config.yaml
num_hidden_layers: 9
hidden_size: 512
num_attention_heads: 8
num_key_value_heads: 1
head_dim: 64
intermediate_size: 1344
vocab_size: 8192
hidden_act: "swiglu"
norm: "rmsnorm"
norm_place: "pre"
norm_eps: 1e-05
positions: "rope"
rope_theta: 10000.0
rope_fraction: 1.0
qk_norm: true
attn_scale: 0.125
bias: "none"
tie_word_embeddings: false
parallel_block: false
extras: ["capped logits"]
init: "uniform"
init_std_qkv: 0.0251
init_std_o: 0.0
init_std_up: 0.0251
init_std_down: 0.0
optimizer: "muon_variant"
learning_rate: 0.00587
lr_mult_o: 4.0
beta1: 0.95
lr_head: 0.00348
warmup_steps: 71
schedule: "wsd"
decay_fraction: 0.255
decay_shape: "linear"
final_lr_fraction: 0.0
batch_tokens: [32768, 65536, 98304]
max_seq_len: 1024
doc_mask: true
train_tokens: 665700000
max_steps: 10179
dataset: "wikipedia_en"
Each number is 500 + 40 x the weight over the matrix's rms, rounded and kept within 0 to 999. Layers, rows and columns count from 0. Numbers have three digits each.

# down: layer 4 MLP down (transposed), 1344x512, rms 0.0503, rows 910-927, columns 256-511
# gate: layer 4 MLP gate, 1344x512, rms 0.0793, rows 911-928, columns 256-511
# up: layer 4 MLP up, 1344x512, rms 0.0854, rows 911-928, columns 256-511
down910:487445531473536537502483554540481467592525514458482375487437514474515537538441458501386556505501485529512524515609512549438525541513505483472507480504459546512473515575486493549469434469522470478583433515533514459515500512478544451480434515597493451491496504479496495575455419517469504461553525496520496468483509536431489495474488479536460480448511499511505534491448533504507496538502443631520508522476514563553482548559445521450518524569535461559459560489485533563535521502496491527507472502480603486456480464515468521533507439492542508462501469541532512578464514462539550561505583438526460574435437518466455468548553579445460483460440417446484493528485603502543530490405523501475447450508525523480542509505415409477461481478421484463498502545475495481489548488563504
gate911:532525514498455486485477546502477489534460477596472484500496528505477466446494460490518542493432566476436550513514481473453466467467481439537553467500496523492537499574514475435516469439520497446525520528503508462454396554521513521465497445544566487468464475503380430508473532597524513502488553592458500472458505480506520528471487554461470512516511551514506498555567464526490439453520465542502509468442487557461527509512548494485464531525495527445478422470539503566422517474479473462494528552544454480543506480492488539514522529446496604485484506527557542527559483496547540511502445519550479481555525530480504549464546452520438480482475459487491468541575509476519466533534500448447486501464367480521513543496493537513536470519462449491543446479502560465612458556476479
up911:492496474502484529542559490568428543473477487456472496528436516509530601527490433497461486559442525473478498572426474498490470481515501401564531483459481493499470428413460509496467486437532464515483502496540492569494501540481561567487396454449536434482479537473498525459557442519468502495531554525530493409387476566604555540557531489538481490485376458492552487491476550578571458516568453495465568437442544488468538480494523466503483454419524501542506469507452509504397429496494471423593463473489472479467481488443517509528468452570490510473533470508546466598525518512440509567487572505540523528467455503516574559553496494445549480443507518434504438525452507516447524485533481541535518466500439537507542517456582507564479475528485505468526550484479557488493499483447565
down911:535571476512510459451581515521496505507476514473452585459592592517532465588532526481440510489539504501521455499488489507540505514512526494511529509504494521428529497602395447529573483521536457477506532470453518492498445517505528458512516470547493451458444569480521489446518555535505548570521562458528483522502545425502486498510476526553430499542482510448497491536439558497427521521548571513587488471450467526535518490584504503530497531468484540495577511593553459439454504524524484503524494506491499478535520492507523466543458585445497465521525472434549469455518503518469526513534427435503475446419484556453506512484444509520484544562494530433460460498556524459537454462478402502577444481438468536507496498533415482456504499478524433448503522520503519516477497527567487
gate912:516490539472540512599490467527454554494506393503483491497560476491500538501487499442495537526521502467585577485437500502521526531451468503516566534509510460471602463464531521592518459578500548519480500498480464518530507544496508515543530553480482524463485570563485536454535528454572584499553588519458523537570511499497520456511529504514545417496446591466457492524560531440492455449476437503470519462498422515487503493481456489590470501508510512536493506490472505563492543501530468480471476461537492548498478492539511519483523541477501476508463488506466576520471428570447561497517374535459631515488552488500499538536550449562533500430452491496399472538497430475465454526520415530553500518496509485435542550471503525490492478476533540471454404549516456451476442438548480
up912:590412445540426546473475450515508522507489494537401558452445499455445553464451482547487507485541468496479423439571513500482520454501497557491457516487499497492515474566521510457429444516508510504515469485528431515457479461474486532493491524465496483552412449450488454561562508479527500457438524439515550500510544485523474531525497512548478457545485438501533533484458510482465488517483547477548409493444539543519520558472554556475534494498482492478492537457546507466476520489528414486593467550546548482430491435546511532461539477523455457469613461491518515513504557443541448506560496459525428474513433434521527524435500508540467397490531436484490529518496547524503584567518484531537464426497485474482530504503486502520444500456527465428491417474531571494432450519446437
down912:510492489551471439526515491506493465540513476551482495442479564513533455543482456492589605517584486514521471451462533550431483467527583583497495497478535503479448546460507483515450432513546482501444544506572453518470490480537535445514540448487517507555503570557440532509545494537466543490531451485396498436509462468459512523527564481515453465511497447405497569504569558528508482476490526545538470485441443434522536536442508545487548511472451421555504507429521476491469569479474544573512494494520538495501467474457554496488514468509418489487468453444456494494530498472511543515499490489558411528466464499502416560468482508413469499492525504547554477565578541531507457437451492484570474440528470481495500512550496543439425478509497497511552518552499480516571446451490379
gate913:535461530493503531546507502514528534475517499523498480522516531619501544527500483498519538511483452457387482453491476547564420478561561480459529496461542515454435473530461486585459484438453505498439473463484521504474430501474516455553437478464510479485500560485431469534482495460524473481523481524507443501402432465552522594474503554479458486488532563554563530541527591572545507537426577528505428468569518521496541509495465488550541502411530502459471487535466482509547455464480532446427490477495565505459532461502445587544495470431437546616513524526493463514474527507509469534459503548463542453535503483492507483445499521474520497480504439452497480533435448445486491463506513463510505518524556510448470444442455490460538449443514441511490501544561502484567495493487485
up913:506484435572531512556465468558499489516530483529532508505492486469491484524542528524482486451604455546454560475539513471465530515427507558506431469532589525526555539517515525463575505469461495440529556590560492519488527567505547516490490549510553509525516537445436495524425502493548543510416469519518525439444505504478497458500578546535493461501527502518588521506492532492461505454554488532513516469517506540541515500488510527500548572556522492511497515524491542474502530455570486498491545479535571502493534432443488513510514508495545428453422550505457507555536499506474513539501532488519473468518499468541485508476533480525399584559595436556540525442542523499574454520544485434532489408536521439510465545454468479539485551579487467542517479570519493470407456530463617
down913:519433462542490413473520517542549529580480444475542495574521508532540379524436478484454429514535537506458488481471428498488469460496531479438473483552531468552468487459536443484453554486499517508424597549475492506474436516476518537529457437566426479484572517525427463542449503478494513504458518529433459513454509446535521507505512496510500515405594456490564497429563512512482573482594450451547529485539518545507517520469512490512482564516455483494439504538471452553476539533546521500484487574609526464519444507440517469569519536445420484542562505491495606517437518506586535524510472429510460428498519455462455562560475489524485593496538525545513482597518526482493494538570519552532483530558499436455523528479459480523477544512512512469515444504582423495458423508471488
gate914:540505535496549472521412504514461498530539417449468479451458560483491461543499506501513450546431465494506457553478434497501468449540525524505513499491541516456519541478468529449481472488544525484459449553483505560458461542419480478567505563410449499508455519533481536539498478496543548457469411440538449500526513449500526550467540475542574463479531433552516547523451541529540465452520439542457451466494513538512451548450523464561506501480485520444483484562400491475562530460544455567485514486474546501577524468567567449543523404583543441506407502497471496503454520519476466533480449524540465465548491493462488519512446556519562480570501459543491497475496529502487495458539544548417519548529486438493473463539518472551504578493500474533558530445506536535578464544512531
up914:555440454496534479462522516445450425517487453496417491558459499461480470503482422523504466552520491481503438512565463430399467513449513558510517527527458498492515477536507478490492470501445565421523504391479469487505544540477554521535565483458480461524501443521462561463407447471481518493507466471566504456485438486453544524554477490517455459525540520524493570560587457525502577490540500492471476498513490569407460527510502498458525515518546539426560525455434471461567505564441414556491484553551517523495538415473495490468553497525507490538497446463533501540532587409485561448479467478506562460485617547454591524499526499522453487477446540500468493562461547482495570554464435434549459527519547534529573509529492514487524482502496515549515548438499463545535528513489458
down914:544470449510434475540519488457444523499510507595453468502530491510469452487467438480511473498405564492460482490577447457511468543546538455493545527496561391504449526537468532450521489499532578476441495446475492504491490547486494474567503501461520483509533507522463490464572543412489549500516496518474530485511478475459442517519478564392457496524496462552523515505444618485471480556522452535528538533570497413537493593506436519554499493482519510547477426479464474540524476446444474454482528491504481501612479439511494533498506514504461455556518440449484518477502494526453471478514491504539391488437487505475551554532460492495506460503513513501444519515488520483460528489497450496556530501456540513488497517432512466464489533486472476485499513482543537519500447543418557
gate915:475518500431457541511597474475472427560544508524509475507445494448554524486440536483529465461473503446489520585502426527516494449457498581493502536553532532495517488478497559522485523494574482517428469496523508454474485545525511472485520456500432437421488439474477409477525529573528488448495521492569398490457421425494540500496423486453461594438507594477577542503483565493467491516449442483510507448451453383523488537545575518502565520532496474536452567486525460481446554541520574522539429478438424517454492524484480478490472544549417542474563474411439502560537519469520507551507520508482482550485435505534582496437487468423476431497528453518573463584466469437452441503461509487563597433537517551445485540542492502477524503508433494481506521453487562538494503472408484
up915:575532490540487580475578543436469434439542535498490516531477507533449472557488538489404448490499539473506449501497416521390463508569468576518540539443542500463552552534499465458468491427475518417514457500444468419502487523479436532502488479526538480552582493445547520537483437463441476483405443543473482460523545468510507453556552502562508529534539510581477563496509541542502487543523539533496566456514515511474574441469575578487513433550508437438503446391504476444524482558591540543510480433519475546526466486461467450521539420487558501538450538497542528431495472490483425477496482567468466463537494513456461537502511476508518526470491513484512477505468610542570520551485560518489502521532613510471482487452509494503514499556453493450498495526486534482545416502375454
down915:431526512553475497502489441520595505514534430489557545480486484404467509499592422544577430456571487456572572547515573521481557504507541530424600496530533436461505532525515457539451547548522469511536476498509514546463533460503524501485501498494461477468478500465468487512509456546530594494481531482501472425517461485510510547465529507478460553548481543470475477462490453581503490483535445570500494444513533524522481410549488422531442500508531429496467510512510449537466512512563468534460528403540511481496451486603511529436499452497468532535492473514501520503488486396465450566510578530531517515511482505586473554561558508509540519451517514490491507503514589521501434435525504551534461503517546450509505474516442480510522509450526517562513546476521484496543504507480471
gate916:467514461510521492444498487448463553512507507566457475504494458531461504503563461509467527443514554501507511488539490452449504498497481533516497561447473553477516578513540384463493548485533532545484493482426548503523532445532499573490518525475483559537532565476456583522454576468511460446491532483464455516538472501495516483563500502543525528477525482504491597468523469501404469529507517513468510515494510544522626537453498527534512459500433490474525559489478503477473512542466601468538482445476495466590530446516450496564466499507440537577542551520426544544520527493514537454493535488502517498518501455545480473470431520482533517503514532501506530528498447490424494475513533532511486435469460600512517451499509438542528532490492523561503445399551503507517488524465505
up916:518441521549516513514507524497535528493502522509527476488426510462545494477478496535434513585452512529522541545491506447518508572467530516448496500489504522468541471533477424507513509569421548538463524514516580529509495534497538540486487564493464469460516480483502546617542510517494510440518464473519533514548484500498492532482460576499521418545536529515480548584461515491459527497537551489474481478446478477548494582521487467485486511457446537486528540476510460544526512496493487467495525526485468443421469460531499503499499457597473542541507486503475541464473529498464486455485550513421556436486494543519535506494516536561493484486448503511487473467519509436566479499507482546469495543428490437527498559542500464457559488468524469455437459519459455428467480489523436
down916:479474481498509527524554482566493464470451534473546556484526468493551475513537460544480549512532462494525463537541479468535451582545445473559460416581454470468477530513539533513471490521509442475432492506473497515536443518521497522473564502461496513489457464492535523470461538401466490519550500548472559490444550445508523480534505521442528517452513523523494539491533473444560449480456551502520482434564558507534478491514499454575547492505547531461519512466434519501559511565503487507510514479489427526509433487528533545535552508528468554496514529483520465517489539549505513569555524445555534460538532611455480508515557500536415549482507519508469452464492450502523471538476440407529556481497581483553467457528452492446492402431485497494458576541473440394444448500542528
gate917:475581503517462439453472589525554463438502478468467427488497529557487557550625485510536561551481508440499526517485496457442417439515505595488512484448489521514484541418533604420578492474451478487564580563461486490486488498533450567482496533491459470462536558554462516480552449518461548545519484462458505543520486488483507552474467470516454580562544498489522491541559460503492480480494457506496518541484441524456473434478550516501549565501503466442486535497450569522412513442499528485471500492568530442518503498424492476474497534492501430526533561520593480488429442474479452490505511521477506552501484458494525480487516509505505559490489511502521445567549547530519461555507503515467514450534532496487486536540425512533440467504537445450547516581472455539482514562478452
up917:469468514489549503468478575504518500514487507508468491486559478474545571483470514493503485475552526501462469459509513531559543518477501501500510505443429468434553413490538473465479517503532496522471496483501440492426473550497501467478543435488539547445434538522495445510476509477525546475497461553485524536557498480509447613500528480494511462439486502522484479463460498486503422505535545505513443447474482541499504521558515525545483430408568553509482511438524550506475582481530453596457428533463510442539469494548489523527537525494464556499497453496587474509471537435455509544464518491544453459460564498556512507583444513465482514510539534515539398499520516538437518473441383543440485487470502560494484430539495540531528482541475561473452588619539534480580464465511538
down917:543566544439465547465468434549444487478472468480417523451564500543568467516495545514409515546558570434513461466474469528552478467463501513503532461471532555475500483542508441443472469510487549481484502464432493564522524509571476438511496493549551493498512543542513452483472482486365453503504551463390526471512511475495453581486501535503446465462538491524474497504465514488529515460483454482498446511519554479542470498548499424562569527514499479517476430451462500501522585523420490519423501592484505516544459483478475454467498464469566513508534471493547530561479511544517486561537485516464449412517475470441604556560468494545493465450481479459538536586501434498489480512489571532475480430565505473517508527518473476475548551403505555525535488533539422480421457446490500
gate918:508533531537459515512493514534465451534498491522469541410530523497532464472386477418530523448446525512455497490479562550530504518515472544442442416470467563552411466584506504441504517502620442500498568475471543485465451502567468483484466571501465458536380502486536486464465486529500520565531400572534437466496487480526462524560549500540484531472487503435517428478411558529505440495522466451480499447497529483530492483371536531526522610507391495547521511483514497513468492517438509454489549467524456414519488474463431482483523490517566487483507471527494458528461430552488404445514469522513505535419483472556501468543512484481566489601447519525487519562429540534461453428453436510519454489525475488521506549491522505523505441522535506410498490544472535497421603457549463
up918:511496510576463524461513488556512516465526462486538570476498481529530541527488489509484565532442513552454558527428439472540546399427521525409500483472538486466538468452519498520546496536555513484554511436501581481451571492566458500500454531588446583534478532540543499462497469479537516496530452532538547524432497445530482464508594514482486476468488489552498532389456517576466482474467436497493555480482523470503461420485480496540478424446476515559543480583483569506483456562484507530529435507489549465492555435479541550554518490560595429431487519518529527474481446455563551497482532531458461474474467407504531397526494501502430513467515570520539514531528536544456461454462505461557500528502482475494543544455542472585462460489558451526509510565546434457506574467547518
down918:554520528440518543481487504464565514525450498456475469513437561571479517479485501401483490470473499521532473488587494505522493475420532463560486484446513481494497529511576511446465488584522525540551521444542472492572407515559533509497457577440508540504485567496577518445550410534458468505492459427507505525535411530500573529489451523462531534512481536499460486477487444566599513520524584517489473536526515518490477467556479462563490499469528486516484496498567443510479533476529534492464509535516500505499479575469546527517552519465488411471485504522527507484439476546514562528487465524451561580467551525481504458496552436466512563540537524511530585501574439534521430493457451562486482521523566494485483511561522511426509502516468470558543524579526518523548493519518494
gate919:536523521446439542473472516480491511424522565510461500388507489473524483528463435486434493483555470514455484510482480558486536488447528564502502501501491460483550588465531502550466515503507509518485441500395483472552400521534503416521537470453474480484548476489572580523478451525553531470453552540489494532621461471484461516475518548517605467515474432468512492493462547517474519509519571480523513524440421529562563540535539576490501473466509418461483557470446478458468488570536488510508548489501486475440494566590570457471510564503463497510520491492492485499522538492510560464490529474435530526517497521570464530539548517503504510478542518430509496536443552547528591486519494502497453560482513491492462521517552448475515501510472474429524475491560521574521491439459453
up919:557529417433553507561521556575501466517450548439515531522546456519496503554476509458490478541536520559445514460562537513509634500518515522484445557518479567531531526516474471479524458463504535430511541500415487540473479506453470503504460523492486515483510520503470483579513425454466452472549493511496441535501532513489510529508486505490472462498548488509492448519414501590507506531516559664467531466500491485536541508527494522472488554527497448465541588446477466486522446477542535422433505495470525522443485536498471541424521459478509481430536482421431506451489467458434532470458547537568488464503439493438576450490550521500509520519497474480595506519488441519535451532514484471496438450518487478578522402504559528455496571535520544475524563499489476458517412461456480
down919:511499443481512477482536448509509495518515526572494487521466611495536489496479491524512485527539554495467497471478476485576403468483484491426520490532467398477567509544508638428537536510419451491485529498552535452507450452393554499557428528557569423480575494475498534489523483507467543469524510483552485537488510463531420485468544487488454467625523542563465497419485548477492553528515517533556515506518478540528501505454491427530492573449527494542443491515534505561518453469423555479442527479437519431506498520467489501419556610539570547475491452524540469486455485427421517528506509482510524519530503418560553446485560518524547532490515438539492497515481526480580499525518455552543453550453485506452496445541526512452473469431512557545485494473502482496548463462496540
gate920:514530412496516483493564445510494498463480478476567496456589463486514471476489588472513497504495524512466542565479494438503392512517490493559453455537492495522450495514523531497521507414590501550396509513467482448528496526464460470542532447457454485452489492561474489504535550480500487479547512516550562493462490443509461473514552571564548435466490542470531574499560540512438554459492489491454519468518491526468471466446401547514457547542523395436535550488472503482467531536469511475479495521514511468524436521500537521428415546503496533452577499482489485565507500413508439591495556440596499504494517475465496516472543488523461597576454528421475433512471496489407527484533476531511528496510535537448451493451525496416504586439507469469467433555493470425554462551492553
up920:551495497501467527524505474513423472450506472477490550436463496476487568482620598554515479525526521484517491464509539499485438552557500561469444431482491561558503527474489567536512532511463474566511468478470525490495504455482584501481488517547546525478491465494520399541535492513539500490507474505601508504472550403490532452478541418497501503509472469453478527509510428540454469505569446507416517530504521502476490520450504534501605483483445398485505499474482502465526489461524490441499507484465484503514517496438538430530508495500475520460471476530523418526529479527503448467529498519436493450456431520479452466513510480500485493480515422497423507559481493524465487471448563549482558508565477488479480467493527567542458451535444550520525515519545476523521481522486496
down920:469468471562490564528460530476613521532486474496460492453480603496497551488556502416517546513541454471509505572412516488485490541476477565518490520527471489570471504493496437564606484495500512546542452446475467575497580485539568484520529534575454470455491522519451485505518511475538474518506393482502491442487493515443493458498515461436400552516563418511486573531458466458482539484460546550507494529479489484448503482487507489487598483518597437497536548463518479461471476516555539588486496429486417518509535543480493508498522571412448553477401447539532439429505469505473510446541525552552484553512468550509490509503587494502530549428495487517557451471460515508486575464468544543573501436484525535509494532444524518576509485523521484508439533467547477491552498547523471
gate921:506496518530457465423534545491446486504531476480536497472553432443517551472502468538480542490473461552485505538580453487518508511458425527507427450442523495511521547557541478493509472450511506546539478552454513538530524486506493448588506417447453496484477508513540469582571525431475505502414495523472481530502479476524513461489498499512504485432522510500542535511500572513473516453523450471627499533477494493460430578471427476449546420519463472558511418474501585556513531524506503498527427417593476389515523494465498450531475467494483453423446476503490504617512497572464525478445484471527475485562485502551473538506499498421563545572547548552502456526465468542512487500506469512461535487533487457507556528523488502504495488545514565505513500528583524501534547527472524
up921:553441523521544539582542468496567447615480520504440447551454576558450480503493475470533493459539524516453486480492474498474544481499485490492541511515526559402462455468503506577510481458543460507436537510569469481470520525518447498550524468522488515442504499512461507452454485531511505471514500558497456558497571466497534522519519556421474457466488444550385540469575473517496466514512505485457517480511529489506485454507555509541500548508486470500445576552459413480519481460507517479522474582455491539507420468503514578442494509507547525494477534509495527456537453468493459511533520560484500484489544452511498438510478491460468509489441527474455511480536531425490446490439435499458515563452517561505470516513514458495504466478484404549434551569507469490527477496494483
down921:536553556499498465511528499449578480464464593433465552517518455469517533536463497475515525438500520478468482411507476558465500513534473496476481481451553552571439553504604586511481518503442446494500470526483574540424479456452495414462462485445488532489494507516570534442454554514549565578497496471552525486492457492517528514483514557509485527535460448580496571509526587489539511530575503490486537501542534527527509421464510471537521567518536460479404501445472466488510532483479512444461519542514508513482558474531487575517482501457446569481451495488528535511598482448473515504516436586508517490521493505519474507478509525508515506489500531507492453372496529447455505528519522493549410556489529557443443540534490517514554470489476487511542535494383496464505523508461489
gate922:537496519519460491530529542465540506412493467504500491474476495459434509436478523499460601511485554469556458537396540546477436499480527468598538426482558474559463506527470516494461494383524476479431549438538498506485507436474514442534553506513539488520535381429490406489449476460499486462504551493471422493448471506594491476482462499517441467514493512567526473519422485493491553486482533440528486491525495559450546461437467455468516468502507492461489471532506529494532469559585579566519468520496575442462433505603441528474528485519497496377513492511488467474447487484483460487540509404566557439443541480461538561523448487536469470466487492439511518561494464497542498454558501528543435569450494536500482514419497494520502527486495566480544528551542456462521516499577477
up922:520412503454530461542522436498506480453500441533500559505505463480473415524517495412478483459447513420437449454514466401448441534543524489470544499454473467461509454487577485509510495488505448516482509495489456498523562537528414446500482459538535536510505514492609448483550537451518436549551554490555502482490500546525533560484539511410435440500495437515501574429418521506464483535522533437517510453589566498514566483464513495488448503587506453516537522495456438417513540559485550484539555526598574460490498437514564470554503415546459508466543416518515534512514525483492466547563520557496463482544541455393527590522508535557480555449477573479521501448519467550500553467527531557514480546483514459507481499494538467455578531366546459474562536466482393420525526492486542
down922:441515473466490488495476461504577509468459471513508483441511555466494506492520476524546488549511452529487471442571390512529487462508510479563487542507530468463532498428597501465473510474560493444473508598518502507459422501411521473489518490515515437496493454503558496526509516489438456431535508513517469530530475538571504477447541492510459527454541478573483546480522556563480491516523437521507444432536512464548518497571503566486460548502527538535519473539569536428532460514471487497585584557532535538531613567538524555527441500556519561536495546524538616511478428488481479479488487497507521456427615497509430494449470550539523467473451545478480511505520536497433476437539473450519556426496461482552586435505497520477524471520470554579485547514468441482504521427503408
gate923:473461509460558540554491499511492508494413494463428474527519413472451512528541418510463481466484479492502557445487504478500507532493505497484474522477420513517500501555472573422522530511468567532547473465480522475535436464524504552514492464504509482533532467513429553538558418447589477442497520502448501484549458510491508503490476415482409520473472472463486503471468524520479536468605534519548489623506494513456463503474510504442489520491507569519462437476471432433496459540501531567489529517465418447455551495528535543543459451555454512412458492513491495488561457485501512486440502477491608471528478512464484522403455516549497513432470473479461490552513479460496551484460461453522546539517485489468540435436500531521513546505431468498475484550475482516434539526553479
up923:566505501474456505534476554417557501520526574474458520515538474450553491550536435474518409484479522565450563502541477467520430477474545483481498551487470507491451497480514508537486525504452455448483513522420442517479484482443466522491512467524475504548569496515520524476457510497472526443474526472488462544552499502496532493438421508487454392461468577452517527499458560467443481537554514516428418475469497453555365457481498460494475561445478532503498568529527491621530487513542422506521544490484470529529476550499482542496522494509484541490443516547480521500549473512452491478466592550526480592450527521553484468475548510451465456488407492479570490509493500483551505481460519516473491503545525498483504533548492573549526485464499461561508445470549479571497489516527546
down923:545623569503446525434517491490474448500516485525523529513528540460434506513485512436509472518537410466461487538528490477438485480464453550401537463528510504535479487449503534588529508497515550505500499490569508529443513496422498514507410476476468492555504514563486479528550468495500466475437499499546489563449530530470507463517592573541452487420481456484541501510510484514541457458543600541482443458557540519551518494510507550569483508516501435540528555486521492529582484500462472489550473522470512535457463522525529450499461538481560467487425476465518545469461545546521417524557477465431514480521496556498517555477484430557480520505473510496439586482515472465487513557518499519485454520505456471521453401548481539514535538567465488487479525515535483524550464508443501
gate924:497551489467469503492500505461418509451456503502499591546527504409458554538562537531485475525547489558557538497555536459493472502511458519412506516553461515522487432513520537480515582518504514501515545517472430483477504467540515546493477537460500492504540537467533513410426532439579438553395531497477509494601527512581503508508440560465541470537475498483542522451547561485466467454503541501505457527473513566582487512423414504557479522431541510538507465531546517498488460433399500446489480510484428458471515456516445475479445471526502499594449496519505484484577468503454468491519528501556530434574446560480508462470547475486515471573474517438497474531540547526439460465534501470485462452379542447492492537494511465506562478489492457477440444602454556478410504509477511
up924:496472497544552430492510515418549450507444483501482468449502442532523495496508482458543527474498513499518474535460488485483478456541497506484503461499536450491520513506553517456487511510565563525479539517535512488499486498460549490528455515451601497440479497513463462504521440540543488424556554482573460445496533484546487524518510473478497546524561471517498493543486547501510476506512482507468612492490499459516566526525470449500483554558497534509477548549513510498523493480532499547499451510464542511555478471517556466501476504484468481480462472472491525500462460443608475513541511512525502476494469498527489552549494434444529526500506513494477524497584531489477480516483475463491471481460510469454559444525538477547494458567556494525503533446476480449450560465493509
down924:598520452518536520464512522515535449500447463506475520477518532540444526535520444515569436491508483489498481526480491479523445488484489521527424497496511419519549509510512490539478434486577514575526541428469556514485437451479503515519435499507512445563490517501537452458474505442481482523478565533550568507512465514455484443521459450500446510567516522500454545483510538473498596514498460484545457464394508509438519469512512514541517528462429493520497492497458471504486602387559498527456522529516419532442451518530532515507502497478512509510548485487504548533527482506532540508435478474560555481474462486521459510481426478476523538482468499498495511532509428499493505488521464504496514502475497505557492447448468482563455524475504496494511534511494442530524461489462568
gate925:539449463511493540497451575535455503509473548491561502421486550491513487461483537505567481506610472456596495561595525534431501486531433486510523500421479443541566494418468510445515472506547454535531482476473523509466506519499471540455449543453514543453482513484484485506519487471465488492474454573542512475505584506537547466513498529461494535453488392446517433496471575496507483459525477477504495458514541486460474453513550534520500500572415528494480515517504489533547489527528461573480592522557433536478472441495486529466507497546549503541530479469524542525456535436464500516496472535574550554535460507523569485407541487520487529598498484480550558527553477479507491534516453506563472533516486523485511435453512464508469449504514503521524477549527517501472523509523474
up925:495506584533470504451527593451482489472573511489459475538431566510468520532482451552485510470437508529513496505522578465520548549536513524524501463546468447513499480540504488494457489550537501498436491499540498568546458565533473517451532486437501467518521496495488518546428478486522508444481543508475532482474526527452473462491475444432516550519545498462533424592511461598512545511482496527526487477499494506525515512521458471437474510474522574512481519488488551517483464455527489493513554504412547528429465509476477439474493461548497523496488584480487489504516475431533576465482494534470543567479461560481499505600530425498551534429497545512506528460536469509519528469538481467481489501432477513507520559545460543508495526507568540530507498476415492526555597468502494
down925:522575522523515531483494547500555517533515502539577467474569491502488489457519453511448487506470490524488503513476565518508503465538471497489519508528528443432520520483486475467476564528470470452507527488477482482459502563475474508476453526432510533564564495466489514505429483532462530459507437503490463536534523506446475546503564487518530471447495492458468505527480491463521527539637478469421551460496565515511490481447503415534484430549536500498518433551493528455519556552467490473482476472486488539437497472516483494424453451470436456480482483523543566396552407518481543456479504516512492396516481475514540564444507488472522503477472548533517502493518526472529539472520456467550430495564573526431497565468472491495557480513489471475460536535465489478493575518579483
gate926:568508513516478512512432505493495521401448499469467445531517510411520401484512497465417500471476421489497594415520485589456519520514476422503490502448447539575465562522510478469503544527456597507543553527471488564545437469510526520506522494514478509488478506508517477501522488455486524446508482477497468519442486501580560475498494598520479442570532441519514505448544507481462457543579496544492426523418515502544490524494447526461557381499521504493471558519594537514578483561513440484491461558513499523501459457546497441490455452466461467565517461449453455483471503485490495432476487481529566434532516452509583529481504509491493448516512540555474504502489530507536529411608527500446493503476456491482492474482514522487519498468487472518493525505526499460477443499514570
up926:500517518438545429538483476458464534441440540450435479520426533473492466498460575473508485508501491542527528427381471542492474539514523446587534582492427570511530515480526537533581470523424573515532466430505604439554522576421533529412560535559431523525468487531501563520529511526515469554471543525468480509562482470576484428468542579544457460591564515497579425440502493436433457475581488519498463467438417444517458545563446510429480517454496494485531571486536565528506502449521531504504454528495457496501429531440452499509504526539494466543501452543488517509490468448496586481557539467560511478520486489452498497513476539482477523538531513519543485551549481491470544450494426432487519454480525520472513507514522449507459524553508500469543525457460556517499476446432449
down926:474499541516514529506527520476452547483590510472529517497470457584421543505477464540515482517551543475571584559514500588563509504426547540486475424478453529492447432537587519548504539497517479481530605522515541507506548504501509477528479506502481463484538573452458511491486485428476502559545574534483473481468485526450451454446576537583486527488589470545464483526486467490470492523437525522509478486484487477476524480511511475500563488557529563493550562545467445559487506489454442434472448420506482461528529473509504546482503549442467443480431446506455577452572527463470538457498523494487481449506468470476467506494470389547519538569515534478587507528518385529526520467599515476505470471460524468450460470511525511455533525516521467539516496409526419512517461461514480
gate927:525460533420523512544576475474507544482561520512523534535476456512550576501516484472459464475518534456412460470547507566529481486490500491500505465460526479512492430459484542503622469473499512530521497536425471451480530431550523470446448462494514541473398443404556479463462456503590438549483528506540499514491498497518517445552482427494479441513437498505531462518515471492566545456556492536502480525457487500495539437532547461517488529525526524547428502484541577503583459527515469434481480564471486540539465552453502496583509568483443479446472497485510419483518566485500481558390458583499510473446513487524462481473512470481495487420536553498493451471488487568544550510487524567530559522476626514512516487502445486462521517435506489504420479477497521451483471544534489
up927:484509507411473505586543569527446455547528566570553573531479557472500480448556453480512499532512522479497568472486441481496458479488475467480469464536387440545532519511522515474491502478495507503480466488447427460452518447556506466501464532573497505541483557423476496464540482482500532563566469506526528555505502503503561540523490555512467469482512474513542494510546515465455514501500534494554564566552570536463430441511450467478450525486538530527452495447542552505556548562540547481481536539505469540464527504500467539490472502524459526489525530529556543541482510457547413452511528545477493511497537475458537450491443497514453511434507553491383553523521552456497515574487466552536472483544592493583519528524511518494512540452482492511499528490515517430475530504530473
down927:554493491512539512472467536486435497565436532488564481560414383449574524500465483437532480552507525492497480455542493512470454485549622535443442468533506536519527492466441483506556548498516515497528538465572479507450492460545489450495502483501479505451492566563520500583466474537459516517547521479553478472541514500471437461501487467506499532543495511541496501497492514475517514501537510482531511549531480478505489485500468524438410489501511478453517505506475531562566499457450471481505565565537525508515487505520443475528485468564468437561477416503432530560495518534478547530488470494406480554469510515484515504486485477551516515446538491504492474433519562472560589480507509490470513506448430541503513550552612496482509556421501492463497508403483510484625536474499539
gate928:457433516494463489540556426562479463534423489446456532574481577531539466553506411484479536459490540480542498519418542486544478536490504496559472489542525490498453488503557430496547477458489492531488525491481414516556508494516453453454496436514536509578512532476486510597491461494521467491497517554512458489466539468538535512520541466494554547499565544511461529542449527503473472551496506489466599481496475407512542381379498492473479515470526520513485478557422435564517505526531516496465445481512550438479468526506482496411524507493478560559508506532501427521533455543528459467510437536496516533498533527521492506489562430497467506543561476477483495491531507438566517498506460528487559480469513548473516497564444522538484450524525426507486544494501552564537507506520495
up928:502526489475455447548535501508519451461442460507488569466487490480480477508487454508512553502508529511499478525539521478484514582525526520541540472566545537517443493430511514437458488514527507489530521489484454529492415476506532454512407487547505503552494555547476565505534452565442481465567494530464495503481509522543432535512477436489530467532447551520462502513483513543470423506425500511520490448478489451451476502551513565434524464505570520552519544528488589513510559535576478480510490546482473489482555474486503505433540488483492489474562516511495479519582484498516461513550465543455561523501460489484562445487589419513510468553519470530529480509461460511499521488489539600525466521517502527444603455503517511501547457532415415478479494497429476569520474499498514